From a checkpoint of a small transformer trained on Wikipedia: rotary positions, attention and MLP in parallel.
Each number is 50 + 15 x the weight over its row's rms, rounded and kept within 0 to 99. Layers, rows and columns count from 0. The size before them is the row's rms in percent of the matrix's.

# down: layer 2 MLP down (transposed), 384x96, rms 0.0322, rows 353-383, columns 0-95
# up: layer 2 MLP up, 384x96, rms 0.0717, rows 354-383, columns 0-95
down353 123:40 59 38 32 55 67 37 46 52 45 67 36 53 72 59 10 44 39 56 49 50 55 36 30 55 67 39 50 45 52 68 70 58 37 49 63 32 38 71 53 06 36 55 47 94 44 47 35 45 72 47 40 55 46 64 53 57 40 57 67 57 57 42 77 51 61 58 51 46 30 40 39 50 16 26 46 58 54 49 50 33 57 78 52 44 79 72 53 34 82 60 44 74 51 48 26
up354 301:65 60 20 46 80 46 43 12 65 62 48 37 44 28 49 76 48 64 54 50 33 59 26 32 29 61 56 53 46 42 44 75 52 57 53 58 50 45 35 05 46 39 30 48 28 54 32 63 39 44 43 39 33 49 45 44 44 40 59 70 56 59 46 43 29 43 62 78 54 57 55 43 32 49 89 43 58 61 46 46 08 63 56 61 64 35 46 57 50 55 53 71 80 30 37 53
down354 208:62 54 45 39 54 55 49 20 69 53 38 36 42 39 53 68 44 48 47 46 29 65 51 49 48 52 58 61 40 29 54 61 60 59 33 66 37 46 35 17 32 49 18 52 00 65 22 63 53 54 43 69 36 73 47 37 51 53 56 46 56 68 48 59 27 54 57 66 74 47 93 38 40 56 67 54 70 58 60 44 37 70 54 50 63 39 31 59 49 62 44 61 93 49 38 58
up355 010:58 37 12 57 74 66 51 49 41 47 34 49 45 66 39 49 48 42 43 55 49 58 48 18 36 71 53 49 54 52 49 39 64 40 65 68 59 19 44 20 45 40 64 49 39 58 80 39 54 32 42 27 55 59 40 51 56 44 58 57 53 42 28 60 67 85 51 35 39 45 44 27 64 47 42 48 44 41 65 60 45 43 37 61 41 95 47 68 59 44 43 42 00 41 27 49
down355 013:40 37 70 34 55 44 64 43 53 53 65 51 53 41 40 35 18 64 26 50 48 45 35 65 55 22 27 54 50 52 40 48 34 55 37 33 35 73 25 39 48 58 24 28 41 36 20 61 52 58 59 41 50 38 47 46 31 72 58 51 43 67 50 50 42 27 40 27 77 46 43 66 16 31 47 35 41 38 44 23 36 50 65 36 76 10 58 43 27 60 65 35 31 53 58 55
up356 010:33 43 71 27 74 39 56 23 58 33 71 39 31 31 63 47 48 56 47 44 41 45 60 68 74 45 53 53 38 68 49 29 52 68 32 64 55 47 36 74 24 57 53 53 34 48 54 57 42 55 51 22 42 49 41 23 42 41 40 57 40 43 65 15 69 26 45 31 59 48 16 60 12 42 64 46 41 31 55 56 22 58 22 32 58 29 45 62 39 53 56 30 27 54 50 54
down356 012:38 65 41 47 46 43 58 75 47 63 24 32 83 45 45 69 52 57 33 55 55 60 30 38 29 32 33 51 61 58 41 19 50 39 77 29 34 53 59 26 31 46 45 53 53 48 60 64 36 25 72 70 55 38 76 50 47 37 62 36 57 41 58 81 48 60 30 80 45 68 47 38 57 62 49 74 54 46 41 57 77 49 65 77 61 69 48 38 37 59 43 79 55 39 61 23
up357 010:70 68 60 57 46 46 29 68 39 61 46 65 42 86 41 30 44 63 79 37 58 43 54 59 33 27 68 65 67 28 65 69 45 55 59 52 47 75 58 30 72 51 46 36 85 52 54 49 51 69 64 59 44 44 63 50 66 65 60 42 60 61 65 72 52 45 74 57 74 70 69 47 65 65 49 53 73 54 51 69 27 44 68 42 69 83 71 58 50 47 44 58 78 52 46 74
down357 012:40 35 48 42 52 32 55 46 48 42 63 56 55 18 62 69 58 64 35 62 37 48 31 34 56 76 32 37 59 48 20 67 47 50 59 62 51 28 57 59 66 48 32 89 53 71 39 38 42 50 48 58 67 60 29 55 21 55 54 51 59 51 31 14 85 57 78 67 56 48 45 68 25 39 52 28 22 55 65 39 41 58 43 47 18 62 44 53 56 30 36 29 51 51 38 45
up358 078:41 21 31 41 51 56 57 41 36 66 60 38 47 38 31 30 38 67 44 57 24 32 35 22 28 71 48 63 54 61 55 14 71 42 53 51 63 29 50 50 76 37 40 19 41 70 49 54 53 52 50 57 45 77 46 42 65 47 69 45 70 43 50 62 44 65 58 60 02 59 63 44 62 74 41 54 49 39 48 59 48 43 03 43 58 49 40 47 41 43 34 48 41 45 26 53
down358 136:41 42 56 34 30 52 37 38 47 47 47 54 52 50 82 48 60 46 61 53 50 36 61 67 61 58 59 55 41 80 33 72 48 57 50 59 35 65 62 34 40 45 48 66 47 17 59 53 45 50 58 51 58 39 51 68 28 73 26 52 26 55 47 17 40 35 52 49 81 43 90 67 35 31 60 55 52 49 39 63 47 43 77 43 31 33 42 07 48 60 65 69 83 72 47 55
up359 093:43 65 33 71 12 44 44 70 58 62 17 53 30 16 35 46 33 53 59 60 44 58 66 49 56 43 46 47 44 40 70 58 59 54 31 35 72 43 19 62 67 60 43 76 61 60 20 66 76 51 28 76 64 61 54 43 35 57 61 53 40 77 56 42 59 69 44 62 50 54 41 50 84 58 59 48 78 58 76 39 30 53 58 51 61 38 33 56 49 52 56 40 54 54 67 72
down359 148:49 34 83 23 50 53 43 36 50 30 64 56 77 58 87 45 65 48 51 42 53 34 48 57 44 45 65 56 46 78 32 43 40 50 57 48 16 60 60 67 33 51 53 34 92 59 71 27 37 52 45 26 41 48 43 47 74 51 39 48 60 24 54 49 56 38 51 29 38 48 80 45 70 53 42 49 19 43 43 45 64 35 59 51 44 81 59 56 43 62 48 54 66 72 26 28
up360 073:61 68 44 62 63 63 51 69 47 54 19 48 69 65 50 44 29 50 68 55 27 58 31 59 56 33 59 35 48 53 54 52 50 46 73 36 18 56 58 49 30 67 50 13 57 59 67 36 44 72 58 42 31 69 44 39 56 28 68 78 76 73 38 65 33 63 68 76 38 47 59 37 54 41 36 34 65 23 45 74 72 45 66 53 34 56 69 64 50 29 55 63 46 70 32 51
down360 110:47 43 45 37 65 42 50 30 43 61 72 54 48 44 65 67 45 44 41 51 59 47 79 51 68 58 33 62 55 50 46 48 51 56 32 57 68 37 39 65 97 28 57 78 12 35 46 63 60 37 46 65 74 41 51 59 39 66 27 32 12 48 63 20 61 49 43 41 58 53 36 57 48 55 67 61 41 64 55 45 47 48 24 53 52 58 35 53 63 97 39 41 22 46 56 63
up361 016:62 65 59 54 72 59 70 41 65 64 72 58 59 41 72 56 66 61 73 64 59 66 51 60 76 63 64 51 70 77 68 71 50 61 65 61 54 55 40 81 32 65 54 67 69 65 55 54 59 80 71 65 66 65 84 56 70 60 46 79 43 62 72 47 56 57 42 60 52 49 41 54 41 57 62 58 52 58 78 68 53 87 60 59 49 47 69 54 57 63 64 54 70 65 70 61
down361 014:55 53 54 56 37 39 31 55 33 28 44 39 49 58 26 54 44 26 43 65 58 42 69 30 45 00 32 50 34 54 71 22 53 73 39 54 34 46 54 34 52 35 68 49 37 49 69 67 47 22 39 61 40 41 59 53 55 33 46 37 63 45 55 82 38 59 43 56 44 69 63 46 65 63 55 64 56 74 25 32 81 15 41 50 65 44 36 47 45 33 30 55 45 56 28 32
up362 010:33 42 45 33 31 32 33 66 42 44 46 43 50 59 25 50 43 24 38 66 49 57 42 58 40 59 61 50 31 30 57 50 46 44 39 22 40 52 43 49 56 65 21 36 42 39 32 50 59 20 29 54 25 41 42 47 61 50 40 41 52 52 23 52 12 27 61 60 34 53 53 60 74 26 30 46 44 35 18 57 58 25 54 24 58 18 48 70 27 41 52 34 65 55 60 25
down362 017:68 61 45 76 43 74 54 58 54 62 50 66 53 52 79 79 54 58 64 28 55 37 80 57 59 58 76 66 60 53 62 64 40 48 49 85 66 57 82 92 65 54 62 54 58 62 72 50 52 89 60 49 57 68 58 53 45 35 41 63 56 30 71 45 88 62 61 51 60 50 56 42 43 54 68 49 51 48 60 62 31 71 40 62 45 64 64 61 62 67 34 70 61 50 53 52
up363 058:58 56 80 55 72 42 59 60 58 55 09 38 51 40 23 46 46 41 66 65 66 58 43 53 58 50 72 66 53 40 42 23 51 30 24 59 47 26 66 45 72 65 44 50 23 81 32 40 59 54 21 47 44 48 49 37 51 52 69 41 49 57 32 56 59 60 63 66 15 55 62 50 57 74 57 77 49 62 34 50 55 40 58 55 52 68 55 84 64 51 41 40 56 84 33 58
down363 070:52 48 13 32 40 49 30 26 41 32 77 61 55 37 83 61 58 71 40 44 52 29 63 53 64 47 27 37 36 76 72 71 59 63 68 62 54 65 39 82 40 37 45 33 54 19 79 63 34 67 72 57 56 45 50 61 50 69 31 55 57 47 47 48 40 35 47 47 69 42 63 47 56 31 55 41 48 29 48 36 31 49 71 36 43 47 51 41 33 79 57 69 60 29 51 38
up364 039:64 50 75 29 99 53 65 40 66 54 57 41 41 39 32 45 42 36 38 75 55 57 58 54 78 49 62 50 36 57 23 31 42 58 34 49 27 62 71 53 75 67 57 82 39 41 37 54 45 68 40 55 42 49 23 41 19 63 59 45 48 53 41 42 77 56 52 40 41 60 57 73 75 51 70 57 63 43 50 30 53 36 57 50 58 57 15 32 71 55 44 54 45 52 41 44
down364 034:31 72 33 65 07 58 48 40 49 45 45 39 64 72 80 47 50 55 50 33 46 55 27 52 30 70 48 59 34 35 95 64 69 38 50 43 46 37 37 47 36 38 32 33 41 52 43 62 60 61 60 45 61 39 52 62 70 33 56 68 41 53 50 48 36 57 71 72 49 38 39 35 32 65 31 46 43 62 53 66 38 62 51 66 31 84 72 69 36 44 73 61 78 39 60 40
up365 016:66 70 81 43 51 55 58 50 62 59 53 59 34 59 59 63 53 64 66 76 52 64 56 70 76 55 59 57 50 52 54 63 67 75 40 59 39 77 73 72 58 62 44 62 66 52 47 60 46 67 60 67 41 61 54 50 50 73 72 60 62 76 76 38 61 41 66 68 66 63 72 69 68 65 65 48 71 61 40 42 67 50 77 50 72 54 44 49 66 52 66 55 99 75 52 56
down365 015:56 48 24 49 52 26 25 53 48 43 39 31 68 45 54 35 62 45 56 40 51 34 28 36 45 66 69 40 44 58 24 44 26 29 68 44 26 31 51 32 61 23 43 44 62 45 50 26 49 46 39 55 46 49 28 48 41 51 47 30 44 56 28 64 57 87 53 55 37 59 62 24 29 34 29 47 38 62 76 64 48 63 40 51 23 69 39 54 49 49 35 82 24 24 53 26
up366 103:47 55 78 50 45 37 57 37 59 46 09 65 60 68 44 59 50 59 50 10 53 48 52 50 53 37 62 48 67 41 51 43 47 69 30 38 29 51 38 51 67 50 21 30 43 58 59 32 48 27 59 70 32 14 29 49 84 38 63 48 37 60 47 51 54 54 59 47 43 74 66 44 37 39 68 77 68 46 34 82 59 54 31 60 64 51 53 66 67 43 53 34 79 75 47 58
down366 154:67 52 26 36 31 45 62 53 39 39 58 47 54 41 52 47 46 46 55 75 54 37 67 41 83 41 16 59 31 60 62 45 75 47 64 67 52 51 46 66 35 37 83 60 64 35 56 65 45 78 37 39 83 78 65 47 45 59 53 42 59 57 53 33 56 57 26 47 57 20 45 35 55 60 09 50 28 36 42 21 56 58 55 52 31 49 56 34 46 70 43 72 71 43 46 32
up367 011:55 68 52 62 31 57 61 55 74 72 41 60 75 50 54 44 80 44 71 37 64 53 59 44 37 75 62 60 77 51 62 53 64 45 70 63 59 48 44 50 47 54 66 58 43 56 68 56 44 52 89 60 55 72 39 66 63 56 52 52 50 52 62 55 59 70 52 52 64 55 57 55 39 71 63 64 58 79 83 96 52 77 44 58 28 48 67 65 77 55 62 61 71 55 73 71
down367 013:56 49 61 51 47 38 47 62 43 66 61 31 35 65 60 67 39 61 40 72 45 52 64 53 91 24 44 46 43 47 65 41 61 79 47 64 68 76 40 57 61 54 43 43 70 45 43 38 63 37 42 61 64 51 72 58 54 57 48 48 41 68 46 34 32 38 28 42 64 53 63 53 69 40 35 60 72 20 35 44 92 37 82 65 85 72 55 54 47 56 76 53 56 68 23 43
up368 173:37 77 58 83 30 54 40 45 70 56 66 52 43 40 38 41 58 39 31 47 29 77 45 48 40 41 89 72 46 25 63 62 65 52 36 61 39 50 26 53 40 52 46 71 40 50 55 62 61 28 40 46 41 50 51 60 28 35 51 78 52 64 39 57 54 63 41 51 53 52 87 08 39 42 41 30 68 50 42 26 66 66 70 67 27 51 46 38 42 63 51 30 49 67 39 65
down368 233:81 43 46 13 40 29 55 49 22 33 64 51 70 50 64 50 54 67 68 21 46 38 63 60 53 63 45 30 79 55 56 28 43 61 47 48 53 43 61 65 63 43 72 25 40 52 43 31 42 34 47 50 56 49 38 41 82 61 54 34 46 56 48 54 77 42 40 28 45 46 31 67 71 80 52 54 44 73 63 54 61 12 27 33 56 63 37 63 43 65 37 57 71 43 55 36
up369 232:47 58 42 40 56 58 62 44 47 63 81 39 30 34 31 69 43 66 27 51 58 48 40 56 28 56 40 32 63 31 54 49 60 51 69 48 41 28 47 38 80 22 53 56 43 38 62 55 24 47 33 23 54 37 52 52 47 42 43 66 64 76 53 20 31 59 34 69 56 69 36 68 56 63 73 42 27 63 53 74 29 51 53 63 51 23 73 42 40 69 78 49 68 28 26 49
down369 184:65 31 68 45 32 44 46 49 55 66 56 34 31 44 51 76 54 49 39 50 43 40 42 79 36 50 52 53 52 49 39 65 23 51 49 69 56 29 61 53 66 06 32 83 23 56 27 36 27 88 48 53 45 60 35 25 62 30 49 64 61 57 61 60 26 57 46 47 34 54 63 79 55 59 45 69 46 54 40 81 33 39 44 75 49 55 55 37 43 54 48 41 77 55 40 34
up370 032:62 56 61 27 71 44 49 39 55 37 42 22 36 36 36 48 41 66 49 63 37 57 56 62 58 48 66 45 38 46 38 03 54 57 24 59 51 38 51 66 55 65 30 40 10 67 31 55 65 37 23 42 38 54 15 37 60 43 68 41 70 58 56 36 84 42 62 47 28 61 37 56 62 77 50 48 58 46 34 38 53 30 25 39 58 27 47 43 55 36 52 42 40 66 29 54
down370 029:21 58 50 40 25 58 52 53 37 65 47 66 62 41 61 65 55 48 59 37 60 24 35 49 46 65 30 60 36 58 59 54 37 20 49 26 27 35 50 38 37 41 64 62 97 33 49 42 37 70 48 49 56 51 62 30 27 65 42 51 34 32 46 51 31 45 54 46 48 38 73 39 50 16 41 54 41 45 67 58 28 68 73 50 45 64 50 63 30 84 32 65 77 33 45 34
up371 320:55 54 26 71 63 55 48 42 66 71 51 56 34 29 39 74 59 61 36 52 39 70 46 50 22 57 47 53 49 39 57 78 70 63 48 61 40 31 35 11 35 34 33 48 21 50 50 72 62 40 36 20 38 53 46 38 50 52 48 73 47 51 48 34 29 47 53 73 57 64 36 40 39 41 79 47 57 54 44 49 20 39 82 62 53 37 46 52 54 62 70 87 66 34 32 61
down371 249:55 29 55 33 58 63 40 47 72 68 46 56 46 53 32 82 55 46 62 51 33 70 56 65 52 65 45 53 40 41 51 58 80 48 34 53 43 28 40 27 33 29 33 51 00 54 33 77 68 50 51 43 69 64 46 39 58 59 41 45 56 42 57 56 34 47 38 63 68 23 85 44 48 58 50 58 49 51 49 46 63 65 60 54 48 45 34 43 58 77 39 47 86 44 23 49
up372 077:74 65 54 83 13 31 53 57 43 49 17 45 56 32 49 52 68 77 38 48 53 32 42 84 60 22 38 62 38 55 45 61 56 57 30 55 32 24 09 78 40 61 51 45 31 55 31 71 64 34 38 47 58 67 54 54 68 50 53 50 35 49 59 38 32 42 49 54 48 50 67 49 72 64 57 44 63 49 89 39 51 60 45 49 49 44 70 39 42 55 43 55 78 43 55 57
down372 116:40 44 58 25 39 58 32 51 47 34 80 73 57 45 41 46 48 44 63 54 63 63 55 32 59 66 64 42 36 67 38 27 45 36 43 46 59 39 91 55 54 56 57 58 99 42 68 28 44 76 41 31 45 37 29 43 55 64 44 45 41 51 51 78 46 38 44 69 40 42 53 57 69 29 44 43 39 34 44 45 28 35 65 37 54 83 45 46 49 58 61 21 54 59 31 30
up373 014:56 61 76 54 58 37 66 47 50 64 43 59 30 36 73 97 55 45 52 68 53 49 64 55 64 61 46 62 62 46 34 65 53 50 36 25 60 77 53 62 74 64 57 57 59 59 43 53 30 38 47 86 38 76 51 44 28 54 55 62 56 64 58 06 47 33 49 43 57 65 39 68 39 53 65 46 59 41 51 35 62 47 52 57 78 70 40 02 61 46 61 62 35 59 58 61
down373 014:52 40 32 33 46 40 33 37 48 47 33 20 62 70 38 19 43 27 77 56 38 62 51 36 37 53 62 41 33 64 57 66 56 52 64 61 41 52 46 46 43 36 40 45 78 40 36 38 65 37 46 51 22 37 57 54 59 56 69 24 41 57 45 75 37 70 75 63 40 54 84 48 40 59 36 61 74 46 63 69 83 39 49 76 20 55 64 72 46 41 45 69 49 53 61 25
up374 012:47 55 70 46 50 39 50 53 42 43 48 46 64 36 56 62 67 47 55 56 54 50 45 58 40 60 67 56 50 40 60 28 45 45 57 41 63 19 25 49 48 61 48 43 09 58 65 48 61 04 42 59 49 65 42 55 84 31 45 53 50 55 45 35 32 28 59 58 29 50 22 44 17 48 32 50 31 69 40 85 75 53 19 52 44 26 79 62 37 41 61 42 36 66 66 53
down374 014:44 54 50 59 69 67 75 53 38 68 37 48 53 48 52 78 34 43 67 38 55 47 77 51 61 40 59 71 62 58 67 38 59 68 26 65 71 79 65 75 45 70 49 46 72 44 57 60 45 71 50 56 32 53 74 26 28 46 42 43 71 10 69 59 67 48 33 30 47 51 48 39 84 46 72 64 66 26 33 55 43 38 61 51 78 43 65 53 60 49 30 53 54 56 59 65
up375 011:28 48 81 37 18 43 52 45 43 36 34 47 31 44 41 42 62 53 58 48 39 37 47 58 60 41 58 47 40 39 33 24 47 40 29 36 44 39 35 65 46 48 45 48 22 53 30 64 48 25 37 38 37 53 01 26 41 41 41 32 58 50 45 23 31 23 48 57 58 51 49 57 37 37 48 47 38 71 16 45 71 40 49 31 50 18 39 43 55 39 59 44 80 47 74 31
down375 014:69 55 28 75 74 54 55 74 56 61 45 36 70 55 71 71 63 46 58 44 76 49 59 46 51 75 71 57 63 77 64 56 49 56 77 69 63 55 62 58 50 48 65 53 61 38 51 43 57 58 52 60 53 59 75 50 70 43 57 63 47 55 70 49 69 67 43 67 30 46 67 26 75 58 50 65 78 34 76 79 53 77 60 68 46 70 54 51 57 76 44 83 35 69 53 59
up376 011:53 62 83 55 69 40 62 68 71 64 37 49 72 42 51 57 75 61 55 51 68 44 56 69 52 63 82 57 59 50 61 48 49 50 59 52 70 51 41 55 57 79 53 68 30 61 51 64 59 22 65 63 49 54 48 56 69 47 55 59 60 68 50 49 57 50 59 60 55 61 44 72 53 54 40 68 48 82 55 88 70 69 46 41 57 15 65 84 62 50 72 65 74 62 84 64
down376 017:60 62 51 62 49 67 61 59 46 60 52 47 62 43 78 92 40 40 66 47 52 57 88 52 69 43 50 67 43 61 83 56 65 66 46 69 62 63 63 80 46 58 60 40 84 49 60 48 37 66 62 67 40 67 78 54 42 41 32 62 59 34 84 46 47 49 44 61 51 57 63 40 70 46 67 73 80 14 42 66 54 46 62 68 60 51 69 47 57 70 35 51 54 61 56 56
up377 015:72 76 42 71 60 62 50 61 66 68 54 52 65 55 51 50 52 65 65 64 56 67 50 51 68 66 64 59 67 57 78 70 58 65 66 66 65 74 64 55 55 75 49 57 78 51 49 52 66 78 64 67 68 57 81 79 66 65 69 65 59 72 58 72 59 65 56 72 59 57 63 56 74 73 44 61 72 53 68 60 46 64 69 61 52 62 58 71 47 57 55 68 74 61 55 71
down377 015:50 51 66 65 47 55 55 63 62 42 72 86 46 72 57 82 60 52 62 67 54 40 89 72 55 48 58 45 53 38 56 56 64 54 64 66 56 46 74 72 66 52 67 54 79 76 83 57 56 84 45 53 62 62 50 45 56 54 39 62 61 53 58 57 67 53 75 40 78 73 65 69 62 45 64 56 33 65 50 38 60 60 53 44 54 53 61 66 73 52 36 27 80 46 44 68
up378 071:54 56 48 56 50 48 52 53 26 40 24 51 55 48 52 57 35 62 81 21 39 57 68 28 33 43 31 56 53 33 54 44 77 37 53 36 67 48 37 53 64 39 25 23 46 75 58 68 50 20 58 50 07 72 58 41 71 35 71 48 47 41 56 66 48 31 55 48 47 62 43 50 43 81 44 57 63 40 62 76 67 43 36 55 50 64 94 31 29 46 47 46 40 46 60 61
down378 117:52 34 52 39 77 60 60 33 53 54 54 56 53 42 40 51 49 46 54 67 60 43 33 61 74 51 53 59 45 57 41 41 19 59 45 69 57 38 83 40 38 47 73 74 33 31 59 44 59 71 39 32 93 30 48 60 24 76 37 43 57 48 53 54 52 39 60 51 43 30 89 65 53 30 62 48 33 48 53 51 41 56 56 46 39 50 10 47 67 89 34 63 55 67 56 32
up379 010:69 52 64 48 74 58 59 49 55 52 72 45 30 54 54 57 43 55 53 84 47 62 64 52 79 67 59 62 52 60 55 01 57 80 28 72 73 67 51 47 73 49 55 61 65 59 38 53 53 74 57 47 36 46 45 50 37 54 78 58 55 70 64 56 71 68 58 50 46 59 62 72 84 70 70 49 63 60 53 48 34 41 58 28 63 30 24 73 54 57 52 31 62 50 56 66
down379 014:50 43 28 19 46 52 39 51 38 37 35 57 45 42 44 24 42 54 34 29 49 44 20 39 18 44 54 30 27 39 15 53 13 26 63 32 22 46 62 36 20 36 40 54 53 43 48 40 47 47 21 27 50 40 45 40 54 62 50 40 46 51 30 52 29 33 44 51 43 44 44 27 32 31 35 38 41 47 53 35 52 59 47 55 37 62 47 39 45 37 49 70 32 29 28 21
up380 010:54 29 34 47 97 66 72 32 53 66 69 57 37 34 74 74 45 45 52 85 43 59 58 32 61 63 36 55 72 77 44 30 55 56 56 59 54 53 44 63 57 35 75 66 51 50 66 54 32 51 65 51 45 52 51 33 26 50 66 63 33 53 70 44 70 92 45 34 38 49 47 51 61 66 66 41 50 43 61 43 57 69 52 52 51 50 34 29 72 56 48 43 11 50 39 61
down380 015:56 51 64 26 61 42 50 36 34 33 39 44 50 54 24 21 36 48 30 49 55 70 24 46 36 33 44 34 18 57 30 57 41 64 60 39 21 51 21 20 34 53 33 46 43 40 18 36 52 31 46 42 37 43 46 59 54 75 60 44 46 81 36 65 08 35 42 44 61 57 47 51 28 42 38 48 54 61 50 36 63 33 52 59 58 55 45 45 29 32 71 57 24 52 43 32
up381 009:72 57 46 68 61 64 51 36 70 50 54 44 90 66 47 43 61 82 63 33 55 58 58 52 40 57 45 48 57 68 57 30 56 61 55 73 45 48 44 41 55 48 50 51 71 61 67 47 57 99 60 49 58 53 65 77 66 58 60 62 54 46 49 79 83 80 46 41 48 49 57 38 61 77 67 49 68 57 84 50 35 58 54 48 21 46 49 67 71 50 53 55 53 43 51 80
down381 014:42 42 52 36 29 53 53 44 43 39 52 47 21 42 42 25 58 59 36 67 53 52 39 35 58 35 24 35 35 25 38 43 41 24 35 37 36 48 44 32 36 48 58 48 24 39 47 52 62 22 21 26 56 35 33 35 57 62 51 21 34 54 24 39 27 24 26 30 47 49 28 60 44 50 34 47 32 65 25 36 56 63 58 40 77 40 30 52 45 39 46 30 71 53 26 39
up382 010:43 52 70 52 75 48 79 54 60 57 58 35 66 26 50 76 59 47 35 75 71 60 50 66 81 88 46 49 46 69 61 36 65 41 49 54 74 37 39 72 34 62 62 81 27 77 44 56 51 57 31 65 58 68 47 49 38 73 57 68 51 49 38 20 42 49 46 52 43 38 40 62 50 26 63 61 27 65 52 35 79 58 54 61 50 24 34 53 57 51 60 56 51 62 74 60
down382 015:69 70 43 56 46 86 34 54 62 58 49 47 50 76 64 46 56 47 66 48 62 57 77 44 50 39 73 82 47 59 76 51 49 59 51 63 58 72 72 61 52 59 49 46 53 46 71 68 69 49 66 48 42 54 72 64 67 26 47 54 36 57 72 90 66 56 49 65 35 62 66 36 59 64 51 62 96 54 41 65 61 48 63 57 64 61 71 63 52 78 56 63 66 45 78 44
up383 202:48 60 46 43 43 75 48 54 49 51 37 58 37 28 66 62 33 45 41 69 32 61 33 53 20 28 49 66 39 59 63 50 59 56 37 40 45 57 43 36 29 52 66 72 41 80 30 51 74 57 54 75 37 53 67 39 50 37 44 62 68 52 27 52 28 51 77 65 82 60 50 40 48 72 56 57 59 41 67 50 64 37 42 42 68 45 30 78 72 93 36 51 50 30 20 34
down383 176:55 51 64 74 53 27 50 42 57 64 62 61 59 55 69 43 61 61 66 39 58 65 70 58 69 48 83 39 41 81 24 64 26 43 57 42 42 67 39 79 77 46 40 34 38 40 81 46 37 59 50 46 42 48 22 60 41 53 35 40 50 50 44 48 65 37 54 38 43 45 46 50 53 24 31 78 20 53 32 42 61 55 60 40 52 49 50 44 54 67 66 45 00 68 56 57